Weights of a small transformer language model: 3.7M parameters, biases.
Each number is 200 + 30 x the weight over its row's rms, rounded and kept within 0 to 999. Layers, rows and columns count from 0. The size before them is the row's rms in percent of the matrix's.

# layer 11 MLP up, 768x96, rms 0.1, rows 181-217, columns 0-95
108,225,244,177,136,213,235,193,163,169,163,142,243,172,185,236,200,173,188,161,183,187,215,191,198,206,212,201,205,204,260,182,239,192,177,217,217,232,206,262,210,181,244,193,213,147,208,272,191,206,220,190,207,171,199,267,246,197,171,201,169,251,195,120,190,225,220,181,244,207,216,216,144,225,226,215,221,166,150,174,207,189,263,185,174,183,189,182,172,197,188,186,198,213,206,172,185
113,218,229,220,192,168,208,185,232,227,197,174,148,234,225,208,222,207,219,190,164,144,279,189,175,213,199,197,200,221,168,195,198,195,220,211,210,218,190,193,208,229,168,233,260,185,218,173,239,194,142,198,219,201,197,153,233,231,183,172,121,238,196,230,172,186,132,197,158,249,238,113,206,170,198,243,221,210,194,192,182,262,153,204,152,215,174,204,215,200,207,237,212,177,197,202,196
091,227,192,187,139,175,237,157,202,220,182,210,242,160,106,190,205,175,198,145,198,177,231,187,175,189,180,201,231,235,230,233,159,226,217,172,207,237,179,239,201,208,191,205,174,232,185,214,203,199,250,241,187,224,190,235,190,210,209,162,146,225,185,221,199,185,238,138,250,182,230,213,224,190,184,250,172,205,191,132,199,143,213,200,200,205,187,216,159,205,152,234,245,247,217,172,185
124,179,244,239,201,208,211,177,211,207,249,209,188,221,223,217,201,174,165,127,167,168,229,193,150,146,233,251,216,188,161,240,183,227,228,156,251,195,180,228,190,221,219,208,226,197,196,223,235,235,182,167,207,257,177,190,257,207,177,210,193,165,227,152,219,203,183,146,198,202,169,174,254,239,182,210,224,207,180,227,228,259,248,159,189,162,231,210,200,258,176,181,232,219,193,204,232
089,205,157,219,160,147,222,224,151,218,252,205,216,221,201,211,174,166,198,176,236,157,221,189,177,185,160,217,191,193,218,221,206,216,234,224,228,209,188,189,176,200,166,193,164,118,228,243,202,208,141,251,218,253,236,199,251,208,184,205,175,218,217,198,145,224,203,189,222,204,234,151,248,172,190,229,168,195,219,191,187,242,167,196,188,145,168,244,205,209,167,241,231,195,186,125,190
113,184,183,181,198,210,205,105,232,204,200,209,250,194,195,194,160,174,248,196,210,207,222,176,240,230,194,265,229,208,176,233,165,155,178,185,213,226,144,249,239,239,204,180,182,164,208,163,171,210,201,216,167,218,201,174,220,223,196,184,176,206,177,202,192,187,155,196,222,218,215,161,249,222,182,220,200,201,197,213,175,211,153,267,105,176,206,255,228,253,225,199,225,188,202,176,171
131,179,209,266,160,163,229,199,216,95,207,191,208,194,168,249,188,184,194,182,203,222,203,220,213,171,185,233,196,238,222,175,202,122,183,181,215,225,182,246,171,180,212,174,170,210,248,228,241,180,219,173,181,200,206,266,205,177,160,190,163,215,205,92,164,230,214,191,250,200,249,200,189,207,190,220,187,187,198,179,205,244,233,214,187,162,189,184,212,194,189,181,195,212,230,211,175
094,227,179,225,175,218,223,154,227,168,176,142,218,198,120,195,175,195,197,176,201,204,193,256,199,166,158,209,209,208,238,271,182,205,230,153,190,209,181,223,219,211,158,164,197,230,213,208,155,193,191,216,142,284,153,234,189,189,196,156,197,250,194,170,259,178,208,224,210,209,205,200,184,220,217,196,180,199,218,170,251,181,239,227,215,181,202,192,179,236,180,227,190,244,233,245,245
102,220,191,216,182,124,156,177,207,169,178,173,230,197,224,198,218,208,240,159,183,160,266,154,229,204,253,215,201,204,183,268,204,202,214,149,255,187,184,256,244,192,214,220,212,150,194,244,241,220,170,181,129,170,194,199,206,225,202,196,193,194,183,152,205,172,207,169,232,261,183,204,213,216,189,197,214,209,209,183,203,190,210,195,175,226,263,227,159,207,188,192,236,242,179,228,251
100,188,175,166,173,248,212,170,235,210,232,225,232,164,191,207,170,175,257,151,184,191,218,220,160,183,228,196,229,195,233,245,165,177,230,166,203,175,190,214,174,161,166,231,189,199,222,256,206,237,251,126,123,206,174,171,249,203,184,198,209,174,227,183,227,175,163,182,177,229,181,192,174,176,144,220,240,216,242,179,225,215,191,199,183,186,178,224,220,200,213,242,230,187,221,178,274
099,229,218,213,213,196,212,171,222,204,210,175,203,216,122,185,169,180,229,181,193,183,239,173,153,159,245,279,200,229,219,180,159,168,218,205,273,126,201,189,179,263,222,198,193,181,175,177,205,205,223,221,165,194,196,171,182,150,169,220,193,184,226,209,210,186,215,175,220,149,145,189,242,240,219,195,209,207,171,209,253,216,197,146,194,207,224,251,175,249,195,163,223,223,191,240,202
084,207,244,212,220,173,237,221,154,179,240,236,194,203,176,219,174,182,230,142,187,173,180,233,194,194,172,188,208,234,220,254,198,197,207,205,224,177,159,205,176,184,169,240,170,214,252,216,175,203,228,221,196,199,202,231,265,188,173,221,151,180,225,178,207,229,206,209,263,244,198,212,232,202,198,206,183,193,249,235,151,173,123,215,213,139,157,227,218,205,165,229,212,256,131,182,175
118,193,138,186,169,137,218,205,190,190,159,210,168,193,180,166,195,176,234,194,196,174,207,204,197,172,234,238,187,245,160,212,171,208,225,247,206,209,217,221,181,187,170,190,183,206,224,242,206,179,248,198,225,258,194,187,245,190,192,163,234,283,252,206,215,200,178,216,234,215,223,157,225,200,166,213,210,172,194,121,177,271,215,246,194,159,186,186,144,201,166,240,161,194,230,192,184
091,213,213,225,173,205,235,184,191,125,201,171,246,199,204,198,147,173,227,203,213,213,222,223,201,174,211,195,185,186,214,200,174,184,204,151,205,235,163,238,273,196,189,182,170,181,199,237,181,199,211,221,199,225,215,231,227,206,163,134,215,213,167,172,200,171,224,167,160,242,163,227,182,164,232,192,220,148,125,141,202,241,209,176,155,167,159,191,199,151,172,191,198,234,268,198,172
081,205,194,201,195,180,184,156,215,200,177,187,208,193,255,199,233,158,234,205,207,172,215,178,187,196,188,164,177,202,176,240,165,250,238,137,193,219,169,218,246,238,193,144,192,165,187,208,215,186,248,180,180,226,155,249,195,137,196,229,242,184,184,124,232,210,194,240,187,176,209,217,255,211,215,240,223,155,181,184,214,190,147,194,158,203,193,174,175,251,233,183,214,165,267,231,212
095,229,193,226,219,205,194,182,179,139,156,146,219,178,175,168,252,205,181,195,223,171,199,160,124,183,258,169,174,223,201,211,203,204,204,177,276,201,192,205,167,231,196,234,159,197,219,212,217,217,194,204,173,213,196,204,237,243,203,183,196,173,246,194,241,185,172,275,162,193,213,148,233,256,197,197,213,210,205,166,228,259,201,215,215,185,144,235,192,210,191,197,225,270,198,207,241
113,200,172,152,184,207,195,181,206,175,234,199,213,214,155,170,182,138,183,220,203,203,237,179,195,244,224,192,138,238,259,211,183,202,212,186,291,142,145,202,208,218,182,204,176,201,222,226,183,210,239,235,231,234,233,208,206,216,266,178,181,182,191,178,236,147,136,166,177,235,166,198,195,213,200,243,196,184,137,201,190,213,219,221,165,161,198,216,176,184,185,217,173,222,239,168,169
103,171,164,150,242,220,232,189,222,193,225,216,174,144,146,233,230,191,242,197,225,179,228,177,163,187,270,229,179,211,169,264,180,201,263,198,198,182,176,239,149,221,174,213,185,213,236,189,207,153,168,199,176,184,210,200,184,172,150,210,234,250,138,222,216,200,200,206,174,236,154,212,230,254,193,224,236,222,183,178,199,209,214,189,192,180,214,243,172,201,208,116,204,209,204,190,175
102,178,230,149,243,167,219,185,212,187,224,201,185,196,198,204,248,154,174,177,181,245,204,240,220,208,189,217,227,251,232,226,170,156,213,208,231,157,219,213,234,207,249,194,178,160,219,239,232,200,126,175,226,183,133,161,211,233,220,187,200,203,201,184,260,229,205,155,175,225,230,222,176,194,147,216,199,154,154,219,211,163,213,158,185,161,224,178,224,201,187,192,286,205,191,195,192
089,187,191,231,195,206,203,229,230,130,224,145,226,210,185,231,232,194,263,206,172,235,251,223,232,205,173,187,140,221,132,156,206,214,212,232,233,159,143,190,200,177,203,210,177,210,229,236,174,228,247,158,183,221,173,211,174,173,184,196,234,180,205,185,265,199,236,186,212,167,184,178,201,228,183,233,224,234,143,163,231,242,201,231,190,175,164,162,230,157,235,176,221,209,212,211,201
102,172,178,196,174,218,236,161,195,207,210,183,166,226,199,148,242,164,214,174,184,224,200,208,161,181,201,189,181,161,186,197,206,200,236,170,284,147,192,245,172,193,148,251,188,220,176,198,207,230,211,190,248,295,185,159,215,193,196,217,203,200,203,158,210,162,177,175,222,186,188,192,217,225,216,202,201,169,228,181,222,275,248,203,149,187,181,215,188,238,202,208,253,209,167,251,250
101,188,243,206,186,178,210,189,224,205,256,133,170,211,177,169,207,212,129,154,205,198,265,193,201,227,272,222,184,196,187,220,172,197,195,205,210,181,180,190,233,180,227,213,209,154,202,172,237,190,202,234,197,218,150,193,217,162,178,198,242,231,160,173,205,204,212,164,143,170,179,187,205,244,246,155,214,185,144,194,228,259,200,184,214,164,201,179,155,211,217,177,207,261,154,253,193
098,201,249,237,195,184,170,157,211,212,219,215,193,175,163,201,201,199,176,143,177,220,228,167,234,157,249,214,121,217,279,160,192,168,153,231,217,187,217,195,160,194,184,236,210,189,205,229,218,197,231,170,212,168,184,213,227,221,253,201,183,203,249,215,225,190,161,192,209,229,200,193,217,224,181,268,286,205,195,203,179,186,204,194,152,216,168,216,159,202,141,205,253,185,175,206,190
108,165,189,174,183,139,194,188,214,188,205,173,194,184,237,208,235,146,212,173,185,170,246,202,182,191,173,240,210,158,255,234,190,260,178,193,182,196,188,222,215,202,202,175,200,168,206,184,174,211,214,216,234,261,185,179,280,218,181,178,159,255,207,175,228,225,164,199,174,171,205,175,163,215,239,249,272,226,139,131,215,184,212,232,209,210,218,213,220,223,151,218,178,187,176,190,168
110,219,211,217,209,139,213,164,177,205,170,179,138,226,211,183,189,218,212,161,184,201,199,211,168,206,226,198,192,223,202,187,183,177,163,225,185,205,200,209,204,277,235,229,158,136,214,270,241,142,224,221,167,205,213,229,256,192,190,230,203,260,217,157,187,224,216,217,198,240,200,218,171,208,162,254,182,197,191,135,182,194,207,192,127,154,233,177,188,215,176,215,228,226,185,246,224
094,215,238,189,148,220,209,208,192,179,219,190,190,155,195,172,222,167,237,149,174,184,206,188,207,147,191,195,189,228,197,186,170,130,192,235,259,203,230,192,171,223,174,209,219,149,214,263,196,179,154,130,206,224,199,228,231,203,240,197,194,200,260,211,169,194,230,182,238,151,236,174,223,205,178,190,180,185,196,204,142,268,179,218,193,214,154,244,189,214,162,231,222,203,206,148,241
100,174,225,185,179,213,206,195,148,218,245,153,199,196,212,184,224,176,211,199,220,172,195,175,170,148,209,250,182,208,207,222,194,234,170,129,241,256,211,212,228,224,185,248,153,156,207,210,239,185,135,223,167,238,197,194,216,170,227,234,229,210,196,144,217,179,189,176,186,222,194,156,228,241,206,228,268,197,198,152,215,180,233,209,201,173,231,168,148,199,174,192,213,277,170,184,195
076,233,240,180,192,188,212,215,223,200,218,186,205,202,151,196,119,169,198,201,256,209,255,227,183,173,194,206,189,159,121,216,223,218,151,126,201,202,141,166,218,223,195,254,186,131,226,199,207,206,192,199,207,183,205,230,198,198,209,211,210,215,206,232,251,226,201,169,200,244,213,197,193,191,238,171,207,224,272,204,201,213,165,221,199,189,200,224,141,235,160,186,245,197,162,230,163
107,191,146,273,227,142,242,167,232,202,178,163,174,142,241,186,216,146,205,162,193,177,223,202,224,185,195,224,214,215,213,188,201,199,198,230,209,110,213,228,150,263,242,180,173,235,205,222,201,219,188,225,211,186,188,201,196,174,174,216,100,215,203,152,207,197,230,213,219,190,197,196,204,249,177,189,196,239,214,221,203,210,201,243,207,242,235,202,188,179,158,212,242,214,175,188,228
101,256,237,213,233,210,241,209,205,170,227,147,161,227,198,252,215,169,195,160,171,224,198,219,143,190,223,224,215,191,188,211,224,186,183,223,237,182,137,212,208,213,236,203,238,214,225,176,221,162,185,209,243,183,161,210,223,200,244,190,212,255,178,177,220,191,191,193,107,215,180,188,222,231,161,249,199,194,147,121,191,206,217,145,172,184,157,224,219,201,157,201,239,194,187,188,203
089,169,255,217,165,173,258,201,174,223,239,234,162,173,192,209,229,214,236,193,210,154,219,175,188,220,217,218,232,151,200,180,180,135,213,185,184,173,172,216,137,251,224,187,181,203,204,171,238,159,230,185,260,154,208,169,228,200,223,204,157,214,214,180,172,175,205,180,223,195,165,173,225,230,197,238,212,192,164,248,176,201,194,192,206,205,187,252,255,224,171,225,239,263,150,226,170
091,183,277,227,215,202,202,196,163,151,251,220,227,171,158,231,174,167,216,173,174,249,214,256,155,187,169,218,169,180,211,186,207,216,180,176,213,222,117,172,221,236,236,210,216,221,234,195,216,226,214,210,187,179,135,230,222,161,224,201,157,228,188,211,200,189,211,196,146,239,182,231,250,272,199,236,186,229,164,208,233,186,181,199,184,185,184,214,174,171,170,182,239,200,198,225,157
096,197,186,222,202,207,213,219,192,239,215,216,189,151,143,190,232,211,231,172,190,190,254,227,152,228,227,201,191,201,231,176,253,225,178,172,213,208,171,269,215,181,178,214,159,227,192,169,266,176,240,184,218,239,219,226,218,190,189,208,185,190,230,194,199,177,212,196,127,173,228,173,211,208,207,232,251,222,175,205,237,199,209,142,144,128,164,177,161,180,184,209,233,246,176,171,256
100,188,226,179,206,200,173,199,178,191,286,170,246,216,182,185,201,199,145,157,199,250,182,240,178,157,192,240,185,199,200,215,147,207,213,236,211,214,202,220,198,238,209,207,142,228,223,245,271,169,208,180,176,273,171,245,194,161,191,147,157,246,209,203,217,197,178,236,216,185,173,196,192,207,215,185,201,221,199,210,270,213,234,227,188,183,171,202,146,229,214,157,160,192,166,180,206
095,243,194,172,191,139,210,179,227,152,200,196,190,193,182,205,194,170,173,182,216,185,199,142,193,207,224,294,189,203,183,182,166,239,216,179,177,177,189,247,208,190,264,182,252,217,219,217,249,223,156,162,195,200,192,230,206,196,182,237,194,189,178,167,196,232,215,196,174,205,177,224,237,222,151,183,207,213,241,229,212,270,212,236,159,253,154,241,164,219,189,148,191,178,212,156,160
090,256,229,209,133,216,182,173,243,193,225,193,236,114,181,143,199,186,238,150,203,174,223,209,182,200,213,231,199,197,225,223,258,224,207,172,188,224,166,186,175,189,239,161,188,190,229,140,227,205,205,208,172,215,175,217,161,184,217,212,180,227,214,194,203,222,214,182,187,182,203,204,194,263,155,200,199,196,212,211,251,259,156,221,187,165,212,265,235,229,136,163,197,167,209,170,192
107,161,231,170,243,208,197,158,201,199,178,211,234,182,132,175,209,167,165,220,184,199,233,219,185,169,221,206,181,201,191,244,124,190,258,174,234,198,191,184,174,242,183,197,186,217,198,236,157,186,157,209,196,193,204,274,219,145,223,204,197,224,170,160,163,201,171,217,236,205,169,158,277,253,180,252,243,207,144,170,210,203,182,203,164,177,186,209,176,205,233,224,205,224,219,206,230
# layer 11 MLP down (transposed), 768x96, rms 0.0855, rows 181-216, columns 0-95
109,206,207,201,188,182,223,184,224,174,244,211,204,203,211,195,206,178,204,225,198,198,208,170,207,209,207,220,190,174,192,184,216,172,111,239,204,187,163,199,192,246,180,151,256,209,196,253,185,200,230,234,213,179,295,138,186,193,153,143,167,190,180,196,155,244,215,204,186,249,151,251,152,150,225,220,230,229,193,223,180,196,203,226,209,203,162,172,199,197,237,190,188,173,255,226,247
119,134,221,227,190,206,196,183,228,195,222,177,231,139,208,196,206,202,228,170,153,154,144,192,204,195,191,168,183,223,201,201,219,212,251,214,174,127,187,191,204,193,164,208,179,206,224,177,231,235,218,258,164,205,249,242,205,212,202,189,161,136,212,211,182,211,218,142,183,193,224,160,183,219,194,197,188,244,243,234,241,190,137,236,204,156,240,244,188,229,226,207,249,171,242,194,169
079,165,208,173,251,185,185,203,190,182,205,232,190,245,257,185,179,193,212,174,214,258,167,166,197,157,252,152,185,231,166,176,231,237,174,203,234,243,184,254,172,225,204,185,181,188,184,179,236,225,197,172,162,187,148,203,206,204,210,147,204,241,215,222,181,183,208,172,196,192,236,203,185,199,213,150,237,227,222,209,146,235,152,230,296,221,178,195,168,218,239,200,182,161,172,171,177
150,192,218,213,200,217,157,234,218,193,226,197,193,164,237,224,149,217,174,198,185,201,172,182,218,147,196,183,184,217,170,172,160,277,232,213,211,226,142,161,176,208,172,127,213,255,233,184,198,240,190,187,203,254,211,211,252,151,233,200,143,175,170,177,189,173,180,210,208,194,219,222,224,204,181,159,174,221,245,270,150,243,204,215,224,200,215,197,226,260,218,163,223,189,195,196,174
088,192,259,185,199,243,184,205,219,139,184,218,183,162,158,192,233,183,220,172,158,262,221,159,236,166,220,161,198,204,205,194,179,202,188,202,186,176,227,215,221,218,196,210,231,243,206,184,231,206,240,150,163,162,158,230,130,174,202,190,243,154,183,167,244,186,214,215,180,217,169,196,166,203,203,214,200,213,244,258,231,194,209,224,179,195,168,172,179,229,276,181,164,209,138,233,229
121,239,202,188,216,175,239,218,201,229,222,202,172,132,173,222,161,244,175,186,200,236,262,170,213,201,204,203,172,209,181,222,241,260,199,204,230,208,169,205,181,160,215,167,220,143,192,178,161,222,156,243,189,238,188,186,255,195,192,191,218,186,168,189,199,192,238,232,202,217,243,140,193,173,192,224,223,237,153,184,187,166,177,222,247,212,124,232,218,248,128,206,187,215,182,215,217
137,222,235,234,223,214,247,195,244,163,263,172,165,154,241,205,171,215,187,186,178,202,196,159,257,221,208,199,191,168,251,165,236,189,163,204,180,166,143,216,220,212,182,223,240,208,191,196,212,171,169,215,144,182,218,190,218,161,175,212,148,201,157,199,189,216,286,193,151,218,193,235,168,199,194,150,228,260,208,245,176,237,177,185,211,214,187,155,178,200,158,202,216,200,194,205,237
070,173,258,169,241,177,186,231,164,251,187,227,172,216,206,261,209,184,186,235,202,223,214,153,194,205,191,160,173,210,183,159,210,198,231,225,219,122,227,225,202,225,204,200,238,150,238,198,234,181,179,229,252,166,237,167,204,223,233,225,181,164,217,186,205,200,172,209,218,197,168,169,214,184,183,183,239,178,192,139,154,217,179,202,151,201,159,222,229,193,252,154,263,213,161,178,176
104,246,213,207,199,212,195,183,212,183,223,216,222,216,165,170,193,137,197,169,196,183,221,225,192,192,225,213,243,214,263,193,277,205,144,206,166,210,172,231,208,164,222,159,254,183,179,194,205,219,169,259,244,214,230,221,187,256,211,209,246,185,216,145,191,169,245,209,240,198,213,182,209,239,172,177,172,179,162,214,192,176,163,203,199,231,141,146,180,164,185,160,163,262,203,213,187
108,231,189,194,218,224,179,243,171,212,140,198,189,199,268,202,251,231,225,222,242,190,199,153,251,178,214,182,221,173,171,162,221,186,219,222,187,190,191,213,242,234,159,228,168,216,192,133,192,207,194,182,119,181,214,218,171,209,211,173,254,194,181,178,225,204,197,231,170,200,158,212,187,261,173,211,170,197,185,201,150,183,206,236,264,210,219,219,199,176,175,252,169,169,186,175,264
090,216,172,150,183,188,227,259,192,221,189,220,204,147,209,192,136,176,221,199,177,216,172,194,270,259,131,202,174,224,164,205,238,159,221,200,218,239,215,175,221,198,178,177,237,157,171,210,186,203,247,157,166,158,225,184,220,186,170,159,216,212,178,215,215,208,268,202,182,170,171,203,221,237,181,214,202,171,194,256,159,219,188,168,270,246,230,228,203,194,173,221,187,183,182,201,184
076,206,222,182,204,191,146,189,206,216,149,233,162,187,227,204,205,272,178,187,202,242,149,184,210,206,194,213,208,207,197,206,215,195,199,219,237,183,217,228,247,212,188,169,257,234,184,272,219,212,217,116,188,208,222,208,230,242,133,173,204,188,178,208,196,164,173,190,165,171,184,233,210,201,210,215,207,186,163,169,178,137,259,242,269,236,183,144,192,238,186,201,174,184,211,198,230
137,150,203,212,236,170,189,189,232,240,178,254,211,190,195,208,166,187,209,177,216,163,175,166,170,176,166,211,186,218,172,261,225,218,190,183,177,213,208,147,220,221,184,173,196,162,234,224,189,161,255,219,160,230,235,162,233,197,240,187,232,229,209,209,204,168,199,241,237,151,227,168,206,285,192,141,144,213,271,210,198,258,216,202,205,168,171,177,175,229,213,193,171,180,185,202,184
083,142,246,161,202,182,224,224,239,180,218,181,183,172,220,217,241,258,191,167,200,172,167,201,211,197,173,257,216,143,181,162,157,205,217,222,175,211,177,210,167,203,181,247,227,155,208,230,166,178,192,193,186,136,249,149,191,194,197,202,217,224,225,199,195,192,239,214,202,217,224,195,255,237,204,168,253,209,218,212,249,201,226,146,223,188,156,192,220,209,213,187,224,212,120,194,265
070,218,176,182,206,176,176,219,200,176,212,207,179,215,166,191,197,205,205,161,195,213,242,224,152,259,121,153,242,237,240,206,249,272,158,236,235,195,214,196,198,200,207,208,222,191,227,233,176,230,163,207,213,180,152,185,215,192,174,245,209,226,210,276,184,181,213,153,230,223,200,202,155,222,204,122,238,203,199,169,209,230,217,182,151,195,219,231,187,164,207,212,138,219,183,218,183
087,227,195,193,212,213,179,131,198,255,173,170,159,188,201,197,209,206,239,161,160,269,192,259,219,205,236,171,283,207,213,131,235,172,238,220,219,229,170,213,203,174,223,199,209,203,239,209,206,222,210,188,175,200,164,183,156,236,205,233,211,180,194,135,189,160,166,182,214,160,213,244,205,201,180,203,228,221,187,183,197,164,205,170,162,159,167,170,216,228,221,163,201,178,198,263,234
120,202,232,196,219,208,159,173,196,179,223,193,209,224,213,210,197,226,191,189,177,226,214,221,232,234,194,199,174,148,199,200,147,153,204,204,205,221,214,209,165,177,195,196,250,220,119,141,173,174,264,218,185,189,156,144,196,137,173,238,222,200,221,217,238,225,220,187,234,135,180,209,219,200,178,148,175,239,247,223,247,215,219,216,184,216,225,209,233,151,228,190,265,175,159,229,218
104,218,198,296,198,168,242,240,218,195,176,201,199,176,215,160,214,218,173,192,202,174,202,186,223,189,194,222,291,233,201,179,196,205,125,228,199,241,199,218,178,149,151,226,170,197,173,230,181,200,194,180,229,236,209,226,192,219,194,185,234,186,214,171,189,221,271,163,193,198,181,138,236,217,224,178,126,215,171,259,177,168,200,184,183,206,220,205,182,191,148,230,189,215,213,172,179
108,231,233,228,166,245,139,156,197,174,136,148,163,214,221,124,205,205,217,196,173,157,212,223,204,260,256,184,209,197,197,219,187,232,117,200,188,164,169,220,199,202,216,207,207,234,197,189,199,197,185,222,269,207,208,232,232,219,227,224,209,181,207,224,177,209,190,151,204,229,191,207,137,244,193,235,202,187,178,188,188,132,187,157,175,194,165,231,247,204,197,221,198,193,227,212,197
082,215,202,200,205,199,208,203,194,202,184,229,222,244,224,189,144,143,190,189,213,221,218,135,248,207,175,190,225,218,220,247,207,242,223,196,218,190,237,226,261,179,187,191,226,188,162,166,218,187,159,204,124,145,194,172,274,208,207,195,201,199,195,194,194,243,210,180,193,202,198,208,200,192,157,101,223,242,221,176,137,242,199,196,211,197,197,200,157,228,166,220,270,197,221,215,194
110,216,179,226,152,167,219,232,208,159,233,146,165,214,215,200,183,144,142,187,197,216,276,193,244,218,198,190,202,229,202,219,222,247,223,141,200,230,185,208,171,216,206,125,182,197,204,189,202,202,186,252,225,204,243,160,253,168,210,192,213,195,211,160,165,206,183,197,245,173,151,230,185,218,179,214,220,270,197,220,180,179,133,187,211,169,195,177,229,189,249,197,245,220,213,220,191
101,230,197,218,164,211,180,206,135,201,213,189,156,214,239,202,200,182,186,229,212,158,215,217,184,214,202,261,210,202,198,186,227,177,135,141,180,239,197,203,197,193,249,182,231,177,134,241,206,196,163,223,258,172,212,204,186,216,197,235,176,219,214,190,145,233,223,177,220,222,216,169,207,148,191,203,199,230,212,201,207,110,207,184,184,215,239,175,188,202,220,203,236,174,286,136,212
102,191,220,182,190,223,206,142,229,226,167,173,148,178,193,226,166,171,265,149,171,187,191,202,230,189,259,177,258,235,204,153,213,203,202,198,187,227,245,223,258,177,239,199,217,241,217,231,132,178,180,213,202,178,210,195,240,201,136,156,231,199,197,210,187,250,165,160,203,206,233,222,188,213,217,191,163,194,162,236,232,207,208,226,148,155,213,187,194,246,246,193,205,235,179,190,224
106,216,205,229,211,147,158,184,173,243,188,221,220,218,230,209,199,223,205,180,204,210,188,220,276,210,262,143,191,158,245,201,173,183,169,205,262,200,221,193,242,165,134,174,217,209,179,194,181,221,180,251,198,190,213,203,262,176,230,219,254,189,212,212,228,151,174,165,188,216,195,143,178,136,188,184,143,221,159,171,179,180,197,231,253,177,229,176,224,195,204,214,194,213,203,192,232
110,223,183,160,165,205,216,146,229,266,149,243,196,246,174,197,184,183,173,151,210,224,199,232,269,185,230,158,193,125,240,161,196,214,169,177,254,212,230,197,186,218,224,207,177,179,211,193,260,193,267,185,212,130,188,217,185,211,221,190,205,211,153,193,213,176,181,190,145,184,206,169,206,190,185,231,228,240,240,230,181,176,183,214,215,185,204,177,225,191,220,188,192,202,186,237,256
090,197,194,204,256,220,163,222,177,240,174,229,183,246,183,172,215,246,210,214,175,257,227,206,228,265,242,202,119,175,171,166,202,175,198,162,163,175,196,210,241,200,228,182,223,182,186,177,231,196,172,188,175,252,201,185,179,192,187,174,192,226,223,230,239,179,214,199,155,216,203,273,196,149,182,193,218,215,197,174,202,125,163,153,202,200,171,172,266,189,202,171,156,193,209,223,219
097,220,192,198,231,220,186,261,200,236,177,186,207,225,211,156,206,201,269,141,262,181,249,185,200,200,208,159,238,209,234,209,197,226,160,212,227,133,205,159,200,192,238,219,254,170,164,223,211,176,188,163,239,228,157,220,144,178,192,239,214,188,123,219,205,238,187,203,171,200,189,209,196,197,209,230,143,165,187,183,186,230,174,253,222,187,195,166,205,205,243,203,195,161,218,164,226
069,227,185,232,157,205,256,204,176,223,182,199,233,209,215,188,272,214,181,183,161,174,213,163,196,209,214,268,170,244,226,204,180,173,205,208,220,192,228,235,215,179,227,161,222,249,213,218,159,212,150,199,253,215,152,156,241,164,213,174,182,200,182,143,172,169,215,237,215,204,213,155,192,223,222,233,204,162,137,212,230,188,212,164,153,195,155,226,236,170,227,184,152,221,205,155,200
097,250,241,206,163,220,145,203,243,268,233,201,147,172,167,208,175,192,266,211,202,224,129,192,187,175,174,203,251,155,217,183,207,159,188,208,252,151,203,162,180,180,165,192,207,235,116,207,190,188,238,190,257,238,175,215,192,211,200,240,201,239,159,193,172,178,176,201,229,214,184,183,237,209,187,183,186,200,193,248,228,194,196,216,204,195,209,213,181,243,234,174,206,200,235,160,217
094,179,207,184,198,223,222,174,205,186,209,201,267,187,163,211,228,253,256,192,128,224,161,169,270,209,232,226,247,196,164,188,148,180,189,217,203,203,178,254,189,191,224,195,207,212,156,207,222,220,188,219,150,266,170,183,196,181,188,182,189,188,196,243,153,220,228,191,209,203,198,160,190,173,212,186,203,180,223,232,131,175,185,243,268,210,172,194,151,237,183,167,225,236,229,222,190
078,178,205,188,213,193,105,158,233,206,170,199,240,233,193,204,193,146,158,210,193,268,185,147,187,220,188,174,191,243,225,208,212,167,195,235,189,212,220,190,210,188,214,155,211,207,230,198,212,201,174,211,158,173,181,272,233,265,164,198,187,228,251,220,156,185,192,212,183,201,190,238,214,206,165,163,164,181,222,160,226,230,229,217,178,254,173,201,136,218,231,219,156,231,224,191,202
089,212,195,224,224,186,187,240,215,231,186,225,197,232,234,195,236,258,209,230,156,235,139,157,253,149,190,202,183,159,175,185,181,183,262,179,165,212,247,179,213,223,165,204,201,169,159,209,195,242,191,182,159,200,216,135,217,227,223,179,143,231,234,171,238,195,118,212,160,200,244,211,223,200,199,197,187,156,156,191,207,177,212,228,237,215,178,153,200,234,229,208,205,190,230,179,196
100,224,199,238,240,137,266,238,185,217,191,204,175,233,177,185,236,195,146,169,195,173,199,199,227,165,240,190,147,194,178,159,162,200,221,243,234,180,185,214,182,201,156,184,230,196,242,174,160,227,179,145,197,213,161,171,171,207,257,181,232,199,237,237,219,259,217,168,220,182,194,275,194,210,189,213,217,180,248,176,174,171,158,228,215,167,159,226,216,183,196,208,157,196,229,227,205
098,168,242,179,155,214,169,180,253,211,214,180,242,219,226,236,172,189,275,216,220,207,264,161,203,199,209,168,234,166,211,135,264,163,190,177,179,170,196,183,192,200,206,200,248,182,224,166,146,169,247,216,226,197,199,173,149,207,204,168,186,246,213,184,186,168,158,186,209,168,215,244,192,126,246,202,210,180,228,226,222,138,221,219,201,226,204,226,192,211,206,206,189,212,209,216,159
080,146,196,140,225,171,237,224,208,179,224,196,278,173,153,162,159,149,180,181,218,214,195,213,208,247,213,194,217,236,218,271,164,187,267,245,223,218,195,167,176,216,236,211,169,189,191,225,229,173,235,217,196,194,207,175,231,174,233,164,196,215,194,209,230,202,216,193,258,166,194,214,164,186,176,214,206,200,172,148,220,161,158,203,189,104,194,207,220,224,207,217,176,210,183,214,220
093,180,217,206,159,159,188,167,182,156,168,238,226,223,162,194,250,129,218,155,117,210,241,187,221,194,228,242,180,231,193,211,151,133,203,177,151,149,213,174,208,211,206,242,218,206,202,223,192,209,188,260,209,249,212,191,244,174,176,192,239,238,189,257,204,192,205,206,222,209,206,203,182,227,230,228,214,248,182,219,243,175,206,202,185,218,181,169,158,197,199,249,196,245,187,219,178